config.yaml
num_hidden_layers: 15
hidden_size: 320
num_attention_heads: 5
num_key_value_heads: 5
head_dim: 64
intermediate_size: 1280
vocab_size: 32000
hidden_act: "swiglu"
norm: "rmsnorm"
norm_place: "pre"
norm_eps: 1e-05
positions: "rope"
rope_theta: 2960.0
rope_fraction: 1.0
qk_norm: false
attn_scale: 0.125
bias: "none"
tie_word_embeddings: false
parallel_block: false
init: "normal"
init_std_qkv: 0.0356
init_std_o: 0.0
init_std_up: 0.0356
init_std_down: 0.0
optimizer: "adamw"
learning_rate: 0.000812
beta1: 0.9
beta2: 0.98
weight_decay: 0.17
lr_head: 0.00597
max_grad_norm: 1.0
warmup_steps: 254
schedule: "wsd"
decay_fraction: 0.687
decay_shape: "linear"
final_lr_fraction: 0.1
batch_tokens: [32768, 65536]
max_seq_len: 2048
doc_mask: false
train_tokens: 285900000
max_steps: 6051
dataset: "wikipedia_en"
Each number is 128 + 32 x the weight over its row's rms, rounded and kept within 0 to 255. Layers, rows and columns count from 0. Numbers have three digits each. The size before them is the row's rms in percent of the matrix's.

# layer 12 attention key, 320x320, rms 0.04, rows 214-319, columns 0-79
091:116119106130129128145103188152099129104090123113176067104138122180107090121145139103099134137076118094185127143070114107100138139128082153154112177200192128087114165122149090112069127157119141105139119127125145089174160111117186128176105142
100:104139184112075104131147123102132148125140052126076131143118148139070096122114204085118123142134156100132116120113133180228080174114160146143073122133084084104130163136109169117154125148142151125116092103088104128099126088158096098143131092
103:148125097109116167159105152112086148132101168127177144129183152130127105130124142113091106172159194066196129141176113130161098163140078099140139152104106047084096104148105117085119139172157161108105126107145177101109221121131173139138108092
103:108164099106098098088184064150155146225143103106127182150144159079167080154093155196120096112121183130120117172027131118112127125103075158134086080173165074165087056146130123142123160102141170154110125138110108122144147178086071140102146112
097:140130094117154160181106179131125116040171095117158128114072062151087147097201084123097163152088176136117131160147162125132150036122098125157118148139115079096194151131154161111052110133133121125111150094123058129171118153148098218125137091
080:123117115131109116113144151185062124071110132072129103144091120151132122131154127149133109115130126162144170183127152113073176152123103110138133143175176135109194111127169141154159089121168202060176130076098109107170174102145141126165099164
095:084123097104138114118169084142119151163122097136094127140106174095055135134149104153146073200151166080120065134135188056188055084109186079124151142099070085083120101128129105096166184142121141167137106136131171101119141164121103099117188084
100:130174134148104176138122128155150137073128119112113091149115093103080160143135140148161118141149111129163186120098146119073141159088065158133189126144101123087139120134159130127166117134116122140107146099147123207147186122158176161135128233
089:143145121132172115192147165117108155190148187168154157138230127167128080107115187105131134141067159149152080140164110136121074136134100133125139130095148136126081113103093102115103099195105115139125080127056162101109131156175167123102080113
102:103147069118094123113137116146049114188105159151144186148198070150115128141111128206081147095112142113175139136143125129151147082196131182149104112124151093095144105149154155166119165098195138196114146125112137154143166151087092151162098092
102:104103098141164141144068155103134110054132113094106129124079164107162055123154071106126124120166158123099115190211146214119182157139157116100113142142157124097179155133118139113163123094121147112045104090144106108100116087127115103124121060
096:080096085159116100091184153159122152194141101163094147129108149087105085154138176150134111069198141084112130190149093106130134162128121145124111084159155115056151104103119124066137176129143109165084144063079129133111155150098082128104143119
111:124132185120099125125154114147146187144153168130138133185140098082183127124111157119198106197105134136155076120149168185140068137102078096104159123155108130107066079114114136135173142130108089106109071137083103097100143204158138154119113155
111:155097054109165085184142100098144142118120143138154180186120125081086114138081098122130150045119182126177159119144147128094160163122121188106105078174141117149117109119104121130113192144124154085102140147094099135216168128131123129066149112
110:081100100122075100131146196121099132148107194114156132115126131149127084121147153141137139031157081109132140140106096158069176122128038153122101104162194102148124135145171126099145162155136186107142164073190134134158144070090128096177164083
095:128105076152158098120135145147092151105145202122182102129120069144212078155156164148150130134143156135134146239129153135125110159158096058153134158186175140038150158152165169094109159123119086060116106143048081121133174106135128182099103171
100:153138132140135182087156113140154155185144190135165098167147134145128107144114106100207133118161116149111109078172105125107122158125087126098198165150171178172117112129068100140124117109074017139159083102104154119117077176177103106125124160
119:088177155143135091170180131113120110092115142183138094118058105131164103120151147166085139102115147142121159090142103129146152190151168133131146146148089153132107176106129105096120120117120081126080118160106139168123105111084096129142136111
089:122134105150162171130141099085103109091147179092135103140127116122137132151114135123161164131162144174065146181079131149126201063130101107094143153126095178101202143162199167135091123131112092099131201131084142165075100141093101170138114167
103:124132081161135122138142078139152138084085136076096122148084127148109165081120103081118112170096120171144187109030125111115139106110147138126144066133151118127144153111054094133101128121089100137130048139102113166156119198110098135145076165
097:127141110097125178150157117094132149160079183086176111111123134196170124132160133138095148129177114153146156198194132113176170160115128118137154131181126127044107156106136138101161175161144126172120119155084149158040144110119078164137109109
110:120137185093117071184140104149152148170116104147105168130142124094131147158083136133155147089110151078201096068084090164102094135141148124136076058150160066228059158152086117125081147103122146179140112141137105144144137172112177075099174072
130:146134152114122160089099124088168083063121096172130071134129120116122137121160087135099118217173130186093090157134166132194116106094129070075158199114099161092159112173150132150157068142086071104103177168145140087067064152152099138140117143
119:130072086123129059122153085123117138158096112139151190131108139095126038092075149122147126068219164104141142133129076115065101139122159167123130040132127118137103137101084108084128132142100159139059086128140129128149147065142165090104149102
101:133142131088123094131126125104102171106138061117088140148148127083128120123124111107149138111106163070130079047150138161136109135101113154119139128100095098222146111144093093114133116112143152107104148114165079067178085106175144061133155073
118:069126127132125105138123137142136079158133164155127114073117141131147121175160146128148122091149116167131158135129109088118117160124128157112070172153132085106144131123200140170078125121162168119166135111098133143095115051073169142164100185
112:088168193139137087169147115125154126206174084179100104063195125091133124164157095187144151158034131135104068045127093150202142118136128114106133170098097115159120134174133126188133106146114148131135169128152096122163105106162149115148125150
097:075223119143128035156158132180139112143112069128098088115120151110124186111108170132123167110112119054153153060106106179124142169125129180196160093133101152202145138142145140137137116091148124147098107129116093177147132108156166126148189153
123:148124116138118154123087160145091163055116132171105117143101098163134132128165109104133105168175139133126128212142186088146125117122109114118127180140138180036160161144171182161162141151156091112127113141111127094061132147088120168166111176
093:131157104140142219059150112086122104119186155132185159129094112169156127178110145140141093180206129158116096215143136058116112095101131114123123161141191155106100130113184167152129119141122103098137135141128153084121175195067109161098067145
119:112109143112126127112108171141111116085111122171065102156112100107130100131183124108111077157134120181112199193118163127119130145130105099126074146170156135073122140111148114111136123130134119116168115080074159159130154097117116133115069134
112:156152080130114181086152097121163109118161180096140149134104113111126124168106135122118104144190144156134112134093136107012142068115110120142134057114115174146121081097121102118097118120183136121134069166135149126179133175017120107133057056
104:125111095119119114249100145164142135160121153121075190136103109123073107130139133122120095135081110113108158151104119113139131149159138151129118127147164157128155158097132149162137167138166132162080170172116176125124180101049155133140159155
132:214200158130096141090098082109183124160119145116139167126162160113092205087128105111109147117115096143127119132100105086132123096104105124091150119083106108204138124098072099165179106119114116150095078173091125151141078176153116123183133073
114:100115107168160102140134163138110111138114149182109174115081140146146157114132208128125144108161123136181187175145112140077120175125134208150097091134180127181137138117064145125061147119117114134104070104142132163157177124052174123167091111
133:085152152133119069119142103238125148144105067143099141095204109122051120095125126140099084190124167126092111191115090131127122124124136111162144134129101162058147118150162162143119118142104091153046136171128137162092141148107171139105129104
134:057158129132154097134141100202102128128119127097144093127153108172118156133121180145079130065121110069186158178160143156117134184137079128178125138146122108067153122102167153094126146187135162116181067085098086160060170108136101106132125139
106:186117051101123160126134074104180110095164135132159186122106109074176095169148101145178087128167128171088101163117119140090138166129200072086125067144101173101073113137134182158152102158158140148087121153134161125124131155061090171088089113
122:112144092130151152134116092151173132124143079152085100144168109064152133166158124136168052135123164142130066101092151143085102141111141116081131058098135152168096130151116100129154136117134110107099064159129188123155159202097149146125136142
129:166100168106072122117096134108151090134137157159143120166159127115093168102058127121128098112098155127142135070057123129152075062107118153113166057152145109208090089175128120160136115081138117163108197190152101117192140239092156150165145101
120:138137145163160130148131140136147165172158095130099141094140096147147086083088164086143134226139108123097097146127114088092114156133125061168091075154122218144014129097126120170116138105123080177113142114081149139118104102109119158088061128
119:159103144105123132167076133110096118100134134156094101162141148127123084069132073137128165127105087123122173111158097118204159147153159189134088158132132091110162166114119134165134128143099152152113189113181145139075103069147142102129151127
073:156175141109094135075107135117110143104148182081172142118094082144098176103130068106064085110147115104095126138086125089150099113105127100127152135158136198154106115144152094173137123117121125133122149119092121124104165095130142153099118131
075:184150111134181081100163103165153114123101086105141094104068106143092114131144128129078147148036143154132118115098119119129160173105207129172135196105138248125138123159123105207132146106165140077134112093074041130100113074130172136128158087
086:107140105181204109130155079177133145159169074128157100139138118139064150132115139127140156143093078152099170129121126190119201122123143114162137120099116147123135087178117141075124112104158152154109077078092078158089081126131154153107161120
076:137112158130124171157127090131128166171114133143111103129128129126126192102144182181150083163135126128136082139135125153107185115140075113081082094132052100127148141132097099150137084146063116165164084120119175142155068133145089070100180066
076:092189145163206115092159127170129182134127157126088074167171129135136159128181146139124090129147178150069152119027098133077137182115192095163053150186092091116083118100163122114134135093109142189110121128100091158091113103127196170060175154
077:125091143172150059135148169163136130125067165131083144120099148080116161145182089125146174134055140122151095143123202071122190127189134099118134154088096161116108117101148126156128116137125171108156162127105122111150114168121170108114118150
083:094133145090138088063110160122128128132124188111111129098105157128181098147173073149168097091097115119115172119126144120148108161146110145121116175177169146094101142124108117095082128069082108166131179113093070099205154150135162178094119103
072:116160126173142120142119149126118126176102169118120114111055132134096159200173159151091175141104147169182136116183123100115120139130151125132117103108166174167087081123071188124106142135171173163167135089107112189093116163154210177177131067
079:134154155130181116183151115181191129167105124161141168120132212144158087144134099131134146132114148105181137107180207124147114174108117152075157136120166161170134149112091099146108169142177154110120201093154104155125147156148170135181093100
087:157146120130152147153117090159082112113097113128125130105060106147093210091122182109112124134122100141111071141144096158136154088124133149169125061134124119132183091166070136136131114187123148091133088115119138140105136082116131138152147138
085:122124114061136144142121156143143146096075109124084146143106132163176114137153130104105067199127163145170136116066147092127121147130176129158180136202102157122126147067164121150135149076123122092174230149126153063119166126164139147124179126
087:174154101116132127156168147128113098135124119087129134124113100139119142072136173084087146137111125104121094187082133116157112127121154084137162077188084187117168084139043104120106124159176119090121103102134097125120098117117132146049181169
100:087139113119154164126123104138143125156189087081110108148165081121055209112130166096096124167150079092097151142147102161142170053101137135175095103106142060084181025154124129174124093167116090140090050105132092162115185108134112115094136151
076:136099095113133100179130157099112149088092133128157111131131085126119103148162116135128148110133112100138136162071129079107091133156151112154128107111150103094112111150205152069113083158052151144153073170089113063131137176124182081092214188
088:096141102117187135144141134114122165139143159156148087135098114155146086182119105136107096186116154145187161118104144069106041163170130120141161185157185162166066132102134104125090152122137151118177134105106133099126113175138103160148136095
077:135128126132114102161195112148187130167138095105113128138186155100119112121147126103111186114115093120121160130139175151150153144137105116119098144120075119134172124167092135129154143150184150140102128111169093171112142068122084083118136154
087:215136141136087136105122126145138108107180107102124043084201139144111073115113073213184212106126154137112149134125109152123149124119070135095144069082138081147172130143148141122135110109090127123100123170147153133175101104110147137214139117
103:000129173096160213152135108060155138150115122088097091152155180102123093141098099158123082173087145181170138113086124095142062045160118141152148112155179116168086086114118092158122091117120121121133180188108172112114121171146176161152132119
102:085146116142125158115083100163109094100143093116146153132131059109094169094137157120124142133165097171088124139151125137130184122111155132184130072099107091076190146179132120129123075139163142131057071081131132169099150067108044138057143135
074:153148125135124118145113134137050116136130144110200119162155092141083171151188157113104111091155100101128076167143131150090135095123143161162113110098166145113160179167156149120147107154091107140169046119134148105129157074117129125082146093
086:151102152171082125192088161097082087092117116163104120112107141077088125094172154147093137134162099120191159159195085153151164120120143137107100050111113082082164140116155148134170106120047185122079128116135090175124148104093095098158101068
101:087160133127187101150133176093093107080157156167129130182098145138128112166173127172182116178119097160089088066100134097045118124140120123142193179156116202130128166129096148090090163168131125141227186153065145093127091100103112166132075080
078:113151111171137155126078175110104077081159098109172106168110097124132166112170153094099125083193125129108137168137114151109128105146156126156073156099151106065172156132173110119134116152059112128127113114122170163074157035120164110097119143
098:146147153116131153110122122088176147128149179133167115102134158082216050154114080165149117118114147070150126116126122105112070123152133094126110106120121174146068187075139086144125121078117075179090135084111146090137120175153133116103131102
093:089150166109131167157089159112121086180128153123148120182157152142119144164095099112101127142082126160117097085152084130131093129147136176083142166076165106200121077107089147158168131192094120059089145136135155089114103154132184103181097095
097:097152172135138164123159084133183110145139142085122104150186160155125111166115108143200100123116174121105094070079137114117142143163146114151145175137102153111111130123099106128131122127180152120108109132138085115134087189132139087134091154
097:143122100094195068084174138164153155117161153131162150106145102077160099132133183094082066184141130082089100149086136103093089107121132104148142128170151200094128127093163096093028129080133125168176116142105161097153149158139157174146178145
093:128123055124187140097136058140092145090093116123090141107092163186146176155166145152121123129145115159106109056065126106133121129134145052167126126201122154106095133108177090080080145119149116209181138147164131118144142159097186113085106122
074:120126139182131143120089177127080105086152130097097144143108120121145082102157158100076144114177072136113162213133135136105172099107173142178087133121151145033131189083142162135140159100093123138119120069156138158089136023131124111097150110
118:132126168123127139100117144095195144132113143101073159146196182127155066172083100141178095131099138114057129099118114113123072178169155134126138157123079095173087143123108100169123115114116132148119105172133113086101086192121158141147096162
072:082114124102162149156133128137131145133133181138118114097109147174107194125119110128124164094139199133172090054130072104068087149162117127099093132128107148170083140129103084162132165135104164099133095142165155129131062130113188094105109129
110:112128096139114102093098147122073130127074164142163169121090153088109130157159132106137145112175104113066147197146205183143175108114104178143082110133125134036167179169206132125105161160106155103136181110100120135134217116141097168077123112
080:091113115129114125145084159144118128084163125145141127148088089079143129127155154098137136126193146123127177204188134158099118121146120175180069119147157118018151157095153162059112121109105100102128216080127104124103145063149086093083151101
107:122130159073132113165181085158150130145083127128131164093150148148152120145080173150067180155116096154105077111130122072172113151165104202105149147165107228172104154083126112120055138117178118139120129144128111054141147199111126114148145104
110:127114077081176129108076123172057142141141107180109145116074098137103144125139126173075158125170085127151146164133106099131159099085093110152114074166155185058164154109208100079102136103185115088138140116088109112163134097137113179120127119
078:148100094165153086133110145177066125094185157148134131132118106133172114117151131134109112081163088113141175189229150101154125121154165151128095148100104123049141180146156138120104103114117134140166115100145128154048093022101126082167156107
111:092131112117115155136143167096076082153167159185114145107100068099117049129098062153185100121108159179161189124157112159077134143097150196187104137033119102144143098147133090201131125134125151116144093095193130136094134120104141136170107142
086:171129113072108128125119118133090135099128144113148153097113096089127135098098138157053112127142115073113130226138094162129166072114088143106144114142161136097150089075168169121144136128143139115064106146049107114122112158094072184153120130
082:138163171138141182111131073105171147166141145101092138116133156157113170128136128103125160165077214146160088087151054122149158161102116075114146075123131130187119080117089113166177165134118122141084105150154108111131124195115164112106135138
113:178129173185088090154071144163067118145197127192124162079135126118137125094138147064153178132097169125176140092175070148159143127110167171144167088109143079169151158087109141182176141104109147082144219106121128181131158050125165130148121110
076:134182105112133087113144211117133143091120047076119119142104100131138043116135172127126162106145081107101096152161115167097098106140147111138126177126108102074157137130159173123106092158105145127107138124112156115113181058135116127124070126
097:202118203087134117155134053154216207155127148147134174111148175137120163143117100160143136107056127085151146032117095148198158153121127110086193144133124121170094097153060121091120085105141114194143091171059146147172163200140141162170155082
117:131133091122116125064117108163116092117163162128124104131106115144230078114150162074119088129195127170109167198122159140121186140103136135166092106115156142035159162136212128111179121107143103158118087089130152118091166082138114175105046134
076:113088122112117145116099172093114120108138109090136127190140121118124052114105140095100132138235149177108150250171153144078136095123089175167118167132101127048160129039180114153131099129080141108091180108165153151077094085090103118123106157
091:111136073139134119070095179113153108070132106065114095181117123134145152077108159069111111125172142188126178190102136157121141041159126077139060143147146187060156123099155143139123093157126146128099110129128075139103091076094093165128113085
105:139067151118114094146156106133154168124129176111092202078157141112158095139146126078100088139117147089163108090136131131110127149082191097169154118117131130144075097134106123159119096119133127148205149120132153107164186145155192080122053124
099:114082087094088193147089178071138124074072158045177100080125159066141001094104136086115132115104157157127114151162133104198119107101128157118124125109161168102106142066192134174145105095099127092133130173127183092163181216111145181144094201
105:176166171161131150063138097138095160126131138089122142130119102116120157154076115164126086140074102122191141151152167128161155140106082129127131181128136151111142133163150085127161117162130149205095036112085102142081117099183064120103118076
078:103116111138107117107061185170120126119119115092119106151141091119161108072116152099096143139177103124111083216194125099142116079092157191106092152133080147100130113154208134103155134172106166118052139116158157138087109075077107134163069125
106:111162184126152103146174101121158140159096148107126113125146145123072148172137111193100131116099100147114103060137132092125076137162113082107165158132120176142074104113056125111081129151169151105149081141091114120158122204125145158169167129
146:126128062125128123092106158124097132116121160120145112141085114133142109151144174111088119103200123128121161235112172136098167125108076146156097144139128196024171211142192144072121133131121140102153143078122114121109146074117116221124161129
067:149122090166131116120121159154148128115141083096180134172084148100097091140166180072090136116155084143121147225167116117161096075149145108126088187128103123027128144059216159159117061114109113147109152107108138172084128128106132147105081134
122:151141132158105086178128166159096147136109155187142150149114077133158113113072163163132147079156131060152204215142120115147097111118089172138122087135153147094211201114171153106089117118139108092100149088049084162122085058131118156146171069
077:102123099125119085096121148144130154117184139098074125168125130139148136107136110110134126124202161145078129252128055169084131128128183091165089120157105101095177120080150114135144158132130101101077153115146121100123129107142056132140035111
100:138090096110110063091091158130088105145125165113090125109132158120130072104134145085088047139237147098111112194142180160070113112094144132134089158111088148104114107115170138169126093156098152088099106083148116114078084126148040102170060127
103:107095145146128132122120122137168125120115082108150094120143152136097149111174178101101151124065109143082108072134113124217110095179116136130143172138133085171110124110098141131162124143107104146126095121133150163111150110156155169113113120
115:136102133143118153129137113072105142133111096088113105127161089055153183133059113204122071152139139142102161171089180085172079103112102145093093085149123063110175153103155141134086154105103125183120110108095157156158147171146096130181205132
107:143127197089105138109133113116141177112112130142124148077163104120160207085110122188132118159106153123162147151113086163087166111144197127103126060123127107120147090089105119133135173082179079127131143149161106096204130179137109114172096178
105:121155091113121099101137106130216104163141061091087071133166101144169155136136122074130064078168133172046156227121100161100102141180117049175141101139106122077135109105150124116141152167106094128116115144093106194109107155135116179066075153
107:145089177149091111110162110108180168149162103135122113139155100065164154155096137147123158194120155159135139148068116164175085118095109139138103059148080159129082097128085163110126134087134096135110119147099115170162211177089092203141173076
105:123112139136159142124121196200085105155108125170084151169107137144142147113135113102120188141176065128073058110186138068135190151143098109129126129113118127121145170110175138133074143133118190140066140131111141147128110127142082121154168108
101:133093124198116192066067138155110092124182155119084110114132142120129149133163133042151134171130130141134111056242146143153111086177166136131149158127148112149104151089130137154169083148116153110131122071128156140088130051111154074092110107
102:103147138128138097166122125169075135158157107191102188152126086158177134090111120152147149165131113124143122134180136115134146106131154160121164107155133129166139131132133126126163134127190134121134156130136138149145056068139114124141134106
107:183137095122083126128067162109132119176117133117088092104129137093108031111104083134127150115122154092140187106153134158185113140148142215083153132103119110158089150138140144198152085178077122090104165107096144086093094130129155124121143118